Weights of a small GPT-style language model, trained from scratch on English Wikipedia.
Size: 2 heads of 128, MLP 704 GeGLU, 17.4M parameters.
Architecture: RMSNorm before and after each block, rotary positions, no biases in attention or MLP, tied embeddings, capped logits.
Training: a variant of Adam for these matrices, 316M tokens.
Each number is 200 + 30 x the weight over its row's rms, rounded and kept within 0 to 999. Layers, rows and columns count from 0. The size before them is the row's rms in percent of the matrix's.

# layer 9 MLP gate, 704x256, rms 0.086, rows 322-330, columns 128-255
103,227,201,213,199,198,249,159,173,255,187,218,221,146,192,229,223,193,163,202,191,220,189,225,193,254,163,200,188,232,155,186,216,175,171,225,169,224,190,214,197,180,231,221,221,209,221,254,256,203,218,199,174,175,141,238,193,208,217,250,172,214,142,175,159,180,207,191,216,205,134,213,210,219,194,113,194,208,204,173,169,206,213,239,252,207,177,179,250,229,166,256,203,231,228,181,222,180,266,265,181,159,184,250,199,259,197,224,163,141,144,247,187,158,194,192,184,219,206,184,171,207,165,206,183,209,202,169,200
100,177,158,185,211,257,200,207,230,217,163,231,219,192,203,204,238,191,167,206,208,204,189,230,201,210,204,194,213,229,216,142,189,222,189,167,170,244,176,238,192,150,204,169,189,222,210,259,181,193,173,196,190,231,168,237,187,217,193,224,203,169,275,166,196,176,218,164,275,237,243,189,231,194,228,194,158,219,182,249,177,192,210,199,176,195,217,227,216,232,190,165,191,204,216,151,210,194,194,200,202,236,205,165,224,229,175,249,206,187,229,293,226,249,180,222,249,222,195,193,251,254,214,156,195,178,196,269,185
101,183,195,231,176,210,142,157,158,186,246,196,166,214,212,249,180,202,195,217,182,197,231,200,177,204,144,218,168,200,223,176,209,187,146,213,187,267,143,222,156,106,182,166,187,199,180,201,191,162,229,243,166,184,182,250,171,213,201,228,222,215,185,151,182,191,227,199,130,182,220,193,215,172,219,202,267,163,164,197,216,135,206,188,218,234,190,220,227,184,195,207,203,240,205,169,213,201,188,247,236,201,222,176,201,241,153,177,206,197,175,238,203,218,190,203,166,225,203,237,235,219,228,251,184,224,219,145,226
101,254,210,224,245,235,185,176,197,176,167,186,204,205,233,185,269,145,201,227,189,204,197,224,187,193,209,225,161,233,146,177,183,238,179,235,153,252,181,232,199,194,169,211,178,166,203,201,183,186,189,192,220,140,197,228,183,219,237,195,232,194,190,216,256,224,137,162,192,248,238,189,206,187,153,234,202,241,198,175,182,213,215,253,257,193,222,118,182,168,186,224,205,178,189,218,232,182,204,260,238,245,219,239,262,221,157,232,228,248,191,144,216,231,240,142,198,198,216,224,193,224,225,201,207,198,218,256,241
102,212,171,187,195,222,216,157,203,206,206,176,224,213,186,267,240,222,172,215,277,205,209,197,169,205,203,197,231,175,200,202,203,236,179,217,174,185,199,226,247,183,224,154,190,224,232,165,214,200,167,245,229,205,213,136,145,213,160,221,232,185,245,253,154,221,177,178,192,208,198,203,228,163,192,181,205,165,197,180,188,170,172,212,201,257,228,190,178,145,242,209,182,179,184,191,216,193,131,213,191,144,288,205,233,171,198,191,205,249,253,212,163,171,176,172,196,176,177,180,209,162,190,166,211,197,194,237,210
101,167,184,261,183,225,204,176,174,236,185,197,270,222,171,199,164,218,184,244,203,197,213,183,163,207,162,198,165,202,156,170,192,190,260,218,174,231,208,168,194,250,188,179,174,180,266,212,192,193,220,216,216,166,198,213,134,187,185,216,156,217,154,206,210,207,175,172,197,198,259,226,203,197,180,145,213,177,177,220,169,214,196,179,143,218,165,225,218,249,165,183,184,256,211,200,230,216,157,225,174,200,225,205,203,244,196,183,210,205,207,219,221,216,182,201,252,217,227,118,176,238,183,180,182,188,218,241,180
103,141,217,166,240,230,212,230,178,204,195,196,195,183,164,224,219,226,165,242,226,210,208,157,248,189,226,170,207,159,148,210,240,208,170,231,199,182,227,187,188,186,133,150,139,192,202,282,231,226,231,259,179,147,190,158,184,225,210,210,168,221,227,219,194,235,233,169,220,247,235,189,197,218,221,222,253,189,198,202,165,206,170,200,213,211,272,259,135,193,146,179,205,225,207,238,210,200,178,238,235,155,221,187,206,243,198,209,198,212,213,215,224,176,257,218,199,180,173,197,242,172,225,201,211,169,145,201,205
097,234,211,181,222,195,185,181,204,239,220,241,170,219,170,219,220,157,259,213,200,94,236,215,201,201,191,172,192,184,217,240,207,202,165,229,195,197,147,228,213,278,178,202,294,218,228,193,188,233,155,237,222,163,195,213,192,190,218,263,224,241,141,247,245,187,181,160,221,199,195,231,129,131,184,191,154,232,202,202,187,175,224,217,195,161,258,182,129,201,192,184,182,223,183,198,192,206,197,183,236,221,228,203,193,173,227,149,189,191,242,205,228,220,190,191,195,147,221,219,174,206,200,179,224,159,169,233,184
098,185,173,226,202,248,199,295,162,205,199,240,207,179,166,228,201,185,214,261,201,209,213,160,206,162,265,220,159,219,210,192,229,230,199,143,177,182,170,205,187,214,192,191,163,229,213,192,227,224,245,228,214,160,201,207,183,212,219,182,182,216,170,197,196,174,263,224,220,230,145,199,240,203,216,152,239,197,196,202,305,214,198,160,250,225,219,206,226,219,246,190,212,220,183,145,179,195,182,233,191,207,229,228,191,154,205,203,174,146,160,205,244,238,163,179,164,130,218,206,162,173,173,208,241,200,174,187,168
# layer 9 MLP up, 704x256, rms 0.0884, rows 322-330, columns 128-255
104,229,168,176,176,212,251,179,252,178,137,217,186,191,144,257,195,164,160,156,167,205,212,187,193,224,185,193,254,186,209,197,248,197,221,170,242,217,190,193,168,187,231,253,248,220,210,256,210,197,226,193,242,223,162,200,219,157,278,259,182,180,178,181,142,205,153,193,197,161,168,154,176,198,209,189,225,141,205,191,202,194,179,141,200,197,158,167,219,184,213,195,202,201,177,153,189,212,212,201,181,188,203,201,149,212,209,186,160,201,231,157,173,231,148,232,219,235,225,236,213,210,161,176,191,193,185,239,205
096,197,234,167,170,312,238,195,216,152,235,226,212,235,162,235,215,169,167,164,157,166,203,190,210,254,187,234,209,182,152,188,190,179,170,174,182,223,141,204,190,183,220,140,201,203,210,210,231,238,222,228,172,223,223,211,245,204,171,165,209,192,179,186,214,241,166,181,169,175,147,172,193,171,210,178,197,250,211,189,216,261,170,293,141,234,161,202,192,174,189,194,183,200,159,194,181,242,162,202,205,201,183,205,217,194,248,206,228,199,198,171,208,196,122,227,202,206,191,146,229,261,180,143,161,220,185,160,247
094,245,179,214,187,196,157,209,193,194,264,204,243,232,175,160,182,173,183,189,196,224,166,157,206,251,213,208,221,215,192,159,229,224,209,198,203,183,214,172,205,286,167,239,227,236,187,186,168,187,221,197,219,218,105,171,183,181,151,167,197,169,199,239,232,238,217,213,228,256,159,240,190,238,191,212,182,215,163,185,219,214,221,205,187,169,167,155,148,215,246,209,222,221,244,233,186,122,192,165,150,202,193,204,192,178,177,165,194,183,193,217,196,118,166,213,199,211,157,136,163,205,204,181,209,196,262,264,187
101,184,209,223,200,204,250,184,209,192,238,207,211,216,204,138,206,205,125,207,211,197,211,215,144,179,166,171,171,200,153,151,211,172,173,198,251,160,157,193,241,161,171,167,216,208,211,242,234,201,220,228,191,204,151,168,221,238,215,184,177,229,213,209,147,252,233,227,246,198,186,199,208,156,171,242,164,224,160,195,172,187,205,215,189,172,190,174,207,207,199,253,178,164,111,219,202,204,212,186,194,243,235,229,222,205,180,230,157,160,191,201,177,208,220,193,200,242,219,160,176,224,195,178,208,216,166,168,212
103,286,221,214,171,163,244,195,223,234,223,228,233,212,209,207,200,215,217,184,224,148,164,137,232,173,177,237,235,157,174,257,174,219,217,198,206,242,222,192,187,223,215,205,251,188,263,184,231,152,219,143,201,151,225,200,165,248,175,211,219,224,201,156,214,183,190,184,128,205,170,177,186,193,221,190,209,215,156,176,200,182,183,214,220,200,176,224,256,152,179,205,213,215,220,184,175,198,202,143,223,189,206,213,208,202,200,243,208,187,192,222,259,218,164,188,171,226,189,176,206,134,214,230,219,118,205,227,217
095,181,182,196,284,239,198,242,184,219,193,194,136,218,234,205,231,194,206,239,158,211,203,218,265,164,187,168,199,226,234,192,204,219,178,232,167,238,190,207,237,177,202,270,143,259,196,198,176,187,196,225,214,182,251,214,200,167,190,138,177,243,211,228,210,157,191,196,253,261,240,240,256,244,227,236,208,214,224,221,207,187,217,222,193,226,215,156,233,199,199,239,176,197,213,225,214,212,178,197,191,168,190,246,219,170,238,203,149,197,190,250,241,164,194,208,217,202,238,215,194,220,151,211,101,218,215,243,189
105,229,226,313,197,195,206,232,165,190,150,262,196,228,208,193,189,185,220,207,216,203,212,238,203,267,177,204,160,220,225,184,173,151,234,203,256,208,128,208,213,222,182,216,266,227,192,198,220,195,238,197,191,247,201,215,228,177,174,247,238,213,271,191,228,176,221,165,205,211,172,213,224,169,286,175,160,189,172,172,229,167,195,234,230,167,200,153,219,230,178,202,202,190,231,218,164,206,183,218,251,225,234,181,178,209,231,169,240,190,229,203,208,194,228,206,149,239,176,213,165,186,212,187,222,223,191,203,214
094,218,188,144,148,221,226,218,194,278,250,241,204,224,209,238,198,208,199,233,223,216,195,224,193,195,210,211,203,224,201,187,188,162,201,226,188,222,168,266,215,209,208,206,253,184,217,189,208,200,219,212,256,139,223,280,221,190,145,204,198,189,226,205,187,190,184,216,175,243,236,201,164,187,113,216,155,245,192,187,193,247,220,204,242,224,189,179,170,202,173,146,180,209,179,242,217,185,190,194,196,222,205,170,231,195,124,208,184,217,196,150,213,178,163,195,214,186,246,220,181,187,218,168,178,199,203,278,196
105,215,234,181,204,182,213,187,235,199,177,141,196,189,166,254,178,204,221,255,179,201,258,163,254,158,137,210,212,172,168,172,206,135,233,195,171,203,214,168,218,203,212,229,235,219,177,132,269,211,276,237,208,206,203,208,148,213,223,201,228,192,242,224,203,206,216,189,179,219,185,169,222,201,130,179,186,219,187,189,222,193,170,236,208,214,196,226,198,202,238,177,247,239,194,156,171,230,197,214,176,167,208,196,139,210,168,184,199,202,251,199,268,199,212,210,161,248,226,190,192,229,210,221,195,175,251,222,176
# layer 9 MLP down (transposed), 704x256, rms 0.0833, rows 322-329, columns 128-255
104,145,151,133,198,170,180,196,187,189,151,205,190,218,217,185,199,238,167,118,194,194,237,161,170,197,184,174,250,164,226,217,179,172,200,234,209,174,158,202,181,185,259,175,237,191,172,216,222,134,232,214,169,209,138,162,211,191,180,155,207,224,170,188,116,196,213,188,195,193,149,192,231,229,154,209,214,216,209,192,208,189,164,216,170,158,155,173,194,228,186,204,172,216,196,209,206,200,181,149,242,209,213,215,211,221,237,177,261,198,237,210,233,219,150,192,252,234,250,228,177,196,240,146,191,215,228,178,171
095,117,178,237,208,232,210,253,190,219,178,244,205,170,198,173,193,192,220,172,262,194,215,186,222,225,191,197,229,250,171,189,198,275,189,238,188,182,206,187,214,207,182,205,171,161,172,196,180,163,184,232,229,245,175,178,170,227,234,152,237,174,207,167,210,224,207,240,243,254,194,234,229,178,192,200,199,149,210,217,131,138,143,169,212,179,234,202,252,228,263,195,208,208,263,236,235,178,194,191,186,236,209,208,188,221,163,226,192,227,240,240,228,192,192,195,162,231,202,234,189,129,244,234,211,175,171,211,162
094,221,212,157,211,135,216,234,192,225,192,153,185,211,230,223,209,249,214,184,195,184,231,177,237,208,173,236,160,161,205,241,184,191,236,195,186,219,179,211,187,190,235,230,129,165,214,186,236,201,241,148,204,167,188,280,207,168,223,205,188,203,202,175,188,124,152,205,199,212,215,174,249,221,197,227,182,191,190,190,209,162,166,192,219,212,187,238,170,251,222,274,166,167,222,191,192,267,171,198,247,192,204,169,178,197,168,227,231,211,195,185,145,237,235,225,206,197,215,233,210,253,162,211,151,208,206,212,156
106,144,211,191,186,158,157,203,170,220,216,163,210,197,194,225,180,158,255,170,198,149,225,188,160,191,216,181,227,168,257,234,239,186,184,182,154,181,206,169,262,204,176,242,261,196,242,177,188,184,197,119,194,253,190,221,234,204,189,189,228,201,219,138,195,209,182,250,239,152,122,235,258,167,169,155,213,188,257,192,181,214,205,131,243,194,161,210,221,161,184,182,212,243,160,185,178,186,173,164,197,171,172,162,197,233,212,200,219,226,229,217,217,194,177,157,210,172,137,200,215,176,169,245,170,167,206,181,173
102,203,217,182,184,206,180,189,168,215,190,273,175,219,229,141,205,157,154,153,172,255,202,181,222,205,267,216,209,251,242,218,201,229,225,186,220,184,151,172,220,155,168,201,168,229,158,221,195,193,218,196,203,231,189,203,196,161,229,197,193,181,156,210,210,203,155,203,199,179,207,209,137,229,254,173,167,203,176,195,146,163,234,201,226,223,221,137,180,224,192,196,219,205,183,226,212,230,185,208,230,166,167,157,181,170,214,208,174,186,181,184,149,202,192,195,189,212,195,205,205,234,183,165,171,213,192,178,230
096,211,214,194,172,234,195,205,180,194,158,217,172,178,176,244,232,172,192,218,189,246,278,204,219,230,174,178,182,191,183,200,172,169,232,214,188,186,231,213,235,206,186,249,220,214,248,257,186,170,258,210,149,195,215,249,134,186,165,198,175,165,168,186,251,119,182,161,235,187,151,256,151,179,198,132,167,169,227,182,167,189,211,179,255,148,192,206,227,143,203,157,216,218,234,169,193,183,230,171,214,204,211,195,188,161,192,248,184,189,200,170,181,262,176,204,202,181,203,206,209,171,174,174,184,212,210,219,247
105,265,143,231,181,199,178,217,200,213,215,189,190,227,200,126,208,253,208,208,230,195,234,183,221,168,157,200,220,216,255,194,182,236,179,237,211,203,171,195,231,214,217,224,169,252,171,219,186,257,194,199,237,224,168,192,202,168,186,181,209,211,212,199,199,187,142,226,190,184,193,218,205,174,178,197,206,257,184,148,214,197,232,156,153,224,152,214,205,196,258,191,167,145,208,212,220,181,157,198,184,211,175,166,216,146,199,212,195,203,259,213,211,276,173,210,196,209,214,220,155,277,153,201,223,240,196,183,219
095,186,177,230,221,223,178,205,244,111,207,207,192,183,201,165,179,191,183,159,232,196,199,199,192,239,177,193,194,167,205,217,232,182,235,156,220,183,200,182,131,191,274,223,164,179,193,248,207,227,168,248,241,229,184,208,217,225,207,185,178,202,169,209,185,170,257,184,210,234,237,218,226,171,219,211,224,220,192,177,198,98,223,195,199,154,136,185,194,192,216,186,222,234,139,211,230,244,204,208,191,243,231,184,195,191,188,168,212,183,166,223,200,172,154,182,238,200,240,143,179,158,245,230,211,221,233,216,162